{
  "head_dim": 32,
  "d_mlp": 256,
  "positions": "rope",
  "init_std_o": 0.0381,
  "init_std_up": 0.0381,
  "optimizer": "soap_variant",
  "lr": 0.00262,
  "lr_mult_up": 0.705,
  "beta1": 0.95,
  "grad_clip": 0.5,
  "final_lr_fraction": 0.0,
  "seq_len": 512,
  "train_tokens": 86320000,
  "steps": 5269,
  "dataset": "wikipedia_en"
}
Each number is 128 + 32 x the weight over its row's rms, rounded and kept within 0 to 255. Layers, rows and columns count from 0. The size above them is the row's rms in percent of the matrix's.

# layer 4 MLP gate, 256x128, rms 0.0771, rows 181-189, columns 0-127
size [105  87  98 107 101  90  96  87 106]
[[116 173 110 117 120 138 178  95 135 133  93 113  58 157  81 101 158 135  97 113 147 107 121 175 142 112 138 112 138 172  93 169 121 191 115 150 119 137 123 122 137 139 103 181  95 135 125 167 160 153  98  92 136  95 189 165 132 152 176 140 131 103 173  98 110 203  73 154 105  82 216  74 176 120 115 141 111 166 168 101 140 149 149 180 121 108 151 114 120 117 135 136 140  77 102  85 139 125  85 111 187 155  74 105 151 122 127  98 104 117 107 134  61 166 168 142 136 192 100 165  70  71 133  90 144 104 127 136]
 [129  70 161 121  96  90 170  86  71  83 160  55 137 134 109 198 130 131 169 178 102 122 154 107 106 138  88 167 182 118 140 106 173 118 130 188  37  93 107 129 189  96 160  83 131 117 111 111 150 119 144 141 118 178 105 109 132  78 129 135 132 154 144 102  99 147 115  82 113 152  96 180 140 129 111  63  94 131 128 139 139 111  94 156 134 120 106 165 128  94 106 113 105 130 193 113 140  55 119 116 139  38 107 130 111  97 154 118  61 136 111 129 108 158 123 147 115 154 121 139 110 100 140  90  85 143  91  80]
 [188 127 131 127 182 170 123 123 153 129 158 137  71 167 100 153 185 134 137  89  91 144 122 125 146 100 111 115 124 102  71 177 114 126 160 170 116 128 119 127 127 142 107 126 128 168 118 167 108 160  92 134 114 111 133 105 138 129 137 125  64 141  93 163 192 121 111 122  94 169 116  69 104 179 107 155 148  91 158 129 107 213 173 124  91 153 150 187 112 217 125 179 145 121 112 131 176 117  89  91 130 176 145 145 116 122 147 126 108 154  95 171  94 153 175  99 170 125 209 147 125 152  82 154 166  77 182 163]
 [140 104  48 113  69 117 150 123  80  50 147 127  96 154 116 129 135 149 126  79 111 134 135 124 102 113 125 124 152 136 116 120  97  76 146  96 206 127 121 135 181 153  70 161 135 141 129 109  70 187 147  75 157 137 136 102 135 143 139 117 156  87 136 140 121 201  77 169 112  99  88  91 158 160 124 130 117  91 138 156 112 108 132 194 143 158 160 115 156 158  94 149 167 107 129 101 112 212 121 138 190 114 130 105 172 142  89 123 135 152  75 110 148 101 120  97 162 105  77 186  55  82 121  96 121 120 122 118]
 [116 113 130 131 124 163 135  87 127  96 147 166 122 155 130  83  96  93 118 118 128 145 125 110  91  76 118  65 135 100 120 161 141 139 173 175 211 110  91  69  89  92 127 111 150 206  91 178 132 131 111 187  97  92 118 133 114 126 111 178  99  83 147 136 161 123 138 121 136 174 124 106 155 125 130  73 142 100  91 117 107 158 139 159  85  88 168 115 140 162 172 110 117 156  54 123 114 179  99 169 135 121  72  93 167  82 111 150 172 126 143 195 140 190 170  97  98  91  87  91  93 106 129 118 107 155 116  80]
 [142 129 140  97 178 143 122 147 145 161 133 136 149 161 179 111  70 159 141 134 101 101 131 125 143 118 211 144 116  61 105  88 150 141 180 111 107 139 171 149 133 163 109 110 168 155 137  90 109 148 132 136 135 197 151 119  84 115 165 132 171 159  65 111 146 113 138  93 100 114  75 125 169 182  88 130 124  65 122 165  70 101 102  92 113  72 124 155  87 137  94 133 128 140 149  52 127 147  80 156 124  83 103 119 126 107  27 128 145 195 136 123 127 158  88 149 142  76 133 125 114 163  91 118 113 160 166 162]
 [106  97  87  92  84 224 150 115  84 143 132  95 111 108 153 125 139 149 196 129 143  91 131  37 104  92 120 162 136 147  77  94 153  93 199  72 125 105 117 111 148 145  73 170 135 131 138 105 188 127 115 123 113 119 112 129 137 164 124 106 147 134 163 172 162 140 180 111 101 160 138  90  89 170 179 166 148  95 171 161  89 161 116 118 106  76 116 108 204 130  73 136 126 121 147  98 114 132 117 137  60 116  85 150 152 100 163 166 134 146  92 138 111 151 152 119 188 132 176  86 134 112 144 121 113 123 157 161]
 [135 120 115 117 155 127 131 136 118 108 137 136 126  95 129 187 160 139  79  90 145 156  98 213  86  88 118  70 130 101 128 131 149 106 179 124 114 133  89 132  75 144 126 136 104 156 147 127  70 102 141 199 153 130 109  84 126 129 114 142  90 137  88 141 124 100 101 118  78 146 176 166  84 152 108 117  66 126 130 177 199 135  90 104 162 161 133  79 177  88  74 115 145 108 178 118 172 154 178 137 202  75 154 165 110 123 117 126 177  87 140 152 162 167 177 155 146  86 138 144 153 175  84 128 150 142 146 176]
 [131 103  89 157  70 109 106 134  72 115 142 179 123 131 135 145 105  78 120 109 136 164  74  91 118 145  97 149 143 162 150 125 131 150 124 144 164 126 105 104 109  95 105  77 111 102  83 119  88 116  97 137 120  95 173 121 104 117  73 152  94  90 101 171 141 161 122 108 113 200 163 109 160 188 186 145 165 118 122 142  91  73 123 160 151 132 152 120 150 135 126  90 158 113 111 154 137  67 134 119 132  71 135 137  90  65  32 117 125  63  70 126 148 149 161 147 185  81  79 103 162  83 104 137 149 166  96 170]]
# layer 4 MLP up, 256x128, rms 0.0765, rows 181-188, columns 0-127
size [102  90 102 104 104  99  96  96]
[[124 138 100  30 129 150 142  76 139  66  99  86  96 129 122 155 119 138 118 154 109 126 127 133 136  98 145 119 151 139  68 157 113 137  84 155  97  76 117 141 145 186  72 194 105 196 111 116 161 148 126 134 139 166 129 203 154 186  90 104 134 138  71 155 143 192 108 122 127 187 161 141 122  96 103  84 118 137  96  71 127 138 169 178 155 169 120 109 137 197 118  76 159 108  76  93 118 109 181  88 130 136 134 195  97 105 136 122 153 173 100 104 134 131 120 108 114 115 111 112 151 125 132  96 157 171 132 120]
 [116  97 171  94 135 101 122 154 100  96 133 161 117 143 138 142 103 158 157 136 150 154 123 143 184 179 117  61 152  88 105 108 180 153  91  97  67 176 115 177 144 165 133 167 136  41  92 148 135  82 150 139 122  97  93 138 141 138 104 185 152 122 121 168 105 144 150 125 131 132 162 154  68 115 137 164 128  85 134 127 130 166 182 165  66 167 159 115 170 123 114  95  96 151 202  95 147 107 149 149 169 166 122 135 106  91 131 128 190  89 191 101 125 146 162 203 170 125 118 107 104  82 139  84 105 133  99 110]
 [113 107 112 153 117 101 109 157 160 133  88 144 120 101 114 139 131 164 127  68 169 172 174 102 155 159 116  69 101 112  71 131 110 115  87 137 119 129  68 101  92 135 152 135 109 148 123  85 150 135 118 101 120  60 186  81  91 206 142 169  86 133 153  26 169 143  92  51 156  87 134 158 153 125 214 148 110 112 157 136 150 121  84 131 107  90 184 113  69 122 140 154 143  99 129 134 104 139 136 139 124 151 118 103 128 160 132 109 183  93 127 113  76 140 108 118 156 114  98 125  87 134  92  74 126 126  86  96]
 [125 132  83  56 116 136 120  87 114 112 159 165 105 148 117  84 126 135 106 132 104 135 211 141 110 132  62 114 163 125 143  75 125 197 133 195 102  98 147 157  94 112 114 125 135 130 124 108 103 176 171 138  99 112 110 114 175 134 115  81 152 131 104 147  88 179 230  63 135 158 134 136 145 129  95 142  96 138 135 151 120 123 137 188 116 102  79 156 112 105  95 117 143 126 132  70 114  90 108  96 152  45 127 132 135 145 145 133 110 102 201 102  90 116 194 101 147 152 131 163  97 107 108 127 141  91 165  68]
 [ 99 191 149 171 132 127 117 126 130 166 123 150 152 157 126 149 164 136 158  34 103  97 109 117  59 138 115 171 151 176 150  93 128 119 152 133 138 109 122 158 151 149  76 118 132 114 110 161 142 101 110  72 151 139 118 128 145 137 177  96 115 123 185 118 164 114 147 177 123 123 127 138  96  78 166 156  44 151  58 136  76  81 121 106  94 116 146 148 124 129 128 130  93 163  31 150 181  75 112  80 153 102  80 106 117 135 106 144 148 182 153 102 173 116 165 132 160 167 137 165  70 118 137 107 113  99 179 138]
 [176 119  66 198 119 136 136  90 105 179 133 118 180 187 149 123  97 128 168 113 148 101 149 149 103 144 162 160 182 108 105  86  37  92 150 154  93 188 140 186 129 123 110 169 114 161 113 107 143 125  98 109 155  92 139  93 166 166 141  88 158 112 160  95 111  97 154  66  91 158 127 119 158 198 105 172 143 136 152  82 102 125 154 150 121 168 162 122 155 173 105  86 128 140 106 121 140 149  66 133 117 142 141 150 170 150 138 130 145  65  78 157 133 136 102 123 106  93 116 170  77 105  96 154  89 127 106 182]
 [126 169 125 136  84 155 152 184 150 117 202 164 151 125 173 140 146 104 143 126 122 105  82 130 161 160 161 166 141  67 151 108 119 113 101 140 133 136  93 183 144 122 161 138 116 112 121 140 118 168 154  84  72 155 182 165 113 168 108  97 143 129 202 165 115  97 137 104 131  98 154 142 122 129  97 150 124 156 100  93 102 150 159 171 128 128 177  94 120  83 175 164 121 142  96 113  48 124 188 102 111 127  80 152  84  76 171 185 120 101 128  59 155 110  89  95 109 165  60 143  95 131 123  81 108 166  87 104]
 [ 96 149 162 137 149 137 113 222 125 137 155 110 116 167 165  95  70 175 149 172 161 124 108 133 122 142 126 114 127 142  89 163 141 113 147  80 106 168 131 141 162 163 119 100 126 135 131  98  89  85 102 158 117  76 129 142  94 125 135 138 101 143  96 149 105 154 125 170 115 116 176 137  89 115 171 116  93  66 122  97  99 146 226 154 157 113 121 102 171 224 116  82 118 149 101 129  75 130 130 136  59 107 140 151 191 119 123 110 228 158  96 104 139 151 116  94 170 159 100 145 161 155 142 122 120 136 134 180]]
# layer 4 MLP down (transposed), 256x128, rms 0.103, rows 181-188, columns 0-127
size [104  96 103 108 104  98  97  82]
[[ 80 158 140 198 163 101 132  85  97 221 101  89 131 115 202  84 113 106 138 172 144 116 179 113 100 135 102 112 109  84 129 133  88 160 140 131 152 132  90 134 114  52 115 188 127 116 141 136 133 143 177  91 116 159 135 113 111 131 139 124 145 116 108 172  88 144 139 136  83 146 114 162 172  93 133 179 103 127 155 125  92 141 124 137  90 199 129 189 185 127 130 115  97 161 144 111 130 146 144  77  85  67 143 115 126 116 152 131 157 148 140 146  58 181 121 113 172 122  76 124  99  73  88  66 158 101 120 144]
 [165 112 123  29 223 114 143 132 141 123 138  95 138 147 135 132 103 121 186 183 112 164 158  80  85 128 126 126 139  87 129 113  84 173 127 137 132 136 103 141 149 145 140 138 112  96 150  93 165 155 110 124 139 187 159 109 158 146 131 145 123 165 107 147 122 133  81  30  95  83 143 160 104 133  94  93 122 155 149  96 135 127  92  44 109  92 126 122 170  92 111 152 102 141 140 117 144 146  90 127 142 135 146 133  65 133 134 159 129 153 199 172  76 137  95 115 185 141  83 152 110 139  92  40 107  98 117 125]
 [104 141 110 131  50 160 125  98 117 112 135 156 113 142 153 109 158 109 106 180 160 103 172 139 122  91 148 133 100 146  77 142 120 157 165 130 121 139  95 141  55  94 129 134 139 133 184 185 105 137 122 177  94  82 124  87  59 177 137  95 157 127 132 108  99 127 163 129 114 159 113 115 204 192 165 147 161 123  74 143 180 117 110 198 102 158  77  70 117 157 104 122 119 142 134 117 141  76 162 137 121 180 145 128 130 155 148 148 152 154 173  87 116 162  82 138  45  80 189 142 132 148 114 143  99 117 118  84]
 [152 110 156  90 202 120  95 108 100 111 136 148 155 125  74 107 101  84 105 113  86 158 112 189 152  81 150  22 112 124 161 102 199  90 142 187 141 105 173 149 141 173 156 137 140 160 127 109  82 109 130 125 147 121 137 132 135 122 197 111 118  80 151 129 184  79 123 166 126 121 104  89 128  91 133  97 115 110 113 135 142 112  93 176 160 176 117 156 144  96 143  94  86 173 129 161 148  70  76 152 160 111 160 152  97 142  84 102 129 108 125  97 137 121 113 110 121  90 161 172  85  91 124 151 154 123 112  46]
 [171 175 121 113 147 201  94 107 122 165 109 193 203 163  96 113 146 125 117  98  88 132 161 122  87  46 138 116  67 144  41 114 110 139 172 180 167 155 151 108 159 149 116 103 135 170 115 103 104  89 153 143 152 107 150 166  93 131 118 124  79 104 145 106 156 136 104 148 122 131 158 125 128 141 125  84 115 140  57  64 125 124 141 126 102  81 164 147 129 168  53 184 166 139 114 158 124 130 163  92 169 119 124 130  48 121 135 176 138 125 137 115 126 115  97 128 120 121 143 159 128 161 142 150 135  59  88  98]
 [164 128 163 121 137 120 122  57 138 190 158 159 104 116 110 127 132 158  76 141 115 107 145 135 130 163 107 109 176 136 113 164 111 148 134 168 179 117 101  42 172  89 156 116 111 105  80 145 148 139 117 175 150 149 149  80 136 113 118 119 110 189 130 115 123  80 175 139 145 148 158 133 184 110 154 150 133  91 147 147  99 147 146  99  91 119  98 125 147  88 112 139  87 116 140 128 145 141  75 106  62 111 107 157 103 106 189 155  79  95 188  77  76 148 145 102 128 142 144 169  93 100 126  42 230 116 128 150]
 [ 76 130 164 133 134 143 132 172 111 123  69 132 124  95 132 115 126 147 141 108 187 103 132  54 216 121  76 129 165 109 103 137 160 150 125 113 108 131 211 138 112  90 103  95 108 171 138 113 133 104 137 165 122  45 128 177 142 157 135 148 143 110  89 150 119 156  78 104 180 153 115 132 161 130 136 119  88 162  89 137 180 175 200 159 124 137 105 160 167 166  88 100 137 119 166 124 135 127 154 138  76 156 151 125 177  86  70  97 160 129 134  98 147 196 105 163 122  88 133 113 101 109 113  78 153 194 123 128]
 [138 118 134 128 125 130 142 136 139  60 108 114 170  96  40 118  97 147 107 140 113 143 148 159 212 105 148 103  85 112  84 116  97 119  72 107 190 104  92  80  64 141 101  78  90 120 188 182 122 127 133  82 169 137 123 136 138 123 205  95 210 104 139 131 144 155 155 124 179 134  73 117  99 107 180 125 145 117 196 100 162 101 116 173 129 164 102 167 102 170 167 104 182 134 132 109 119 108 144 153 107 115 165 168  79 188 146 145 158 149 153 137 150 127 136 175 138 132 124 151 142 125 126  98 112 131 122 136]]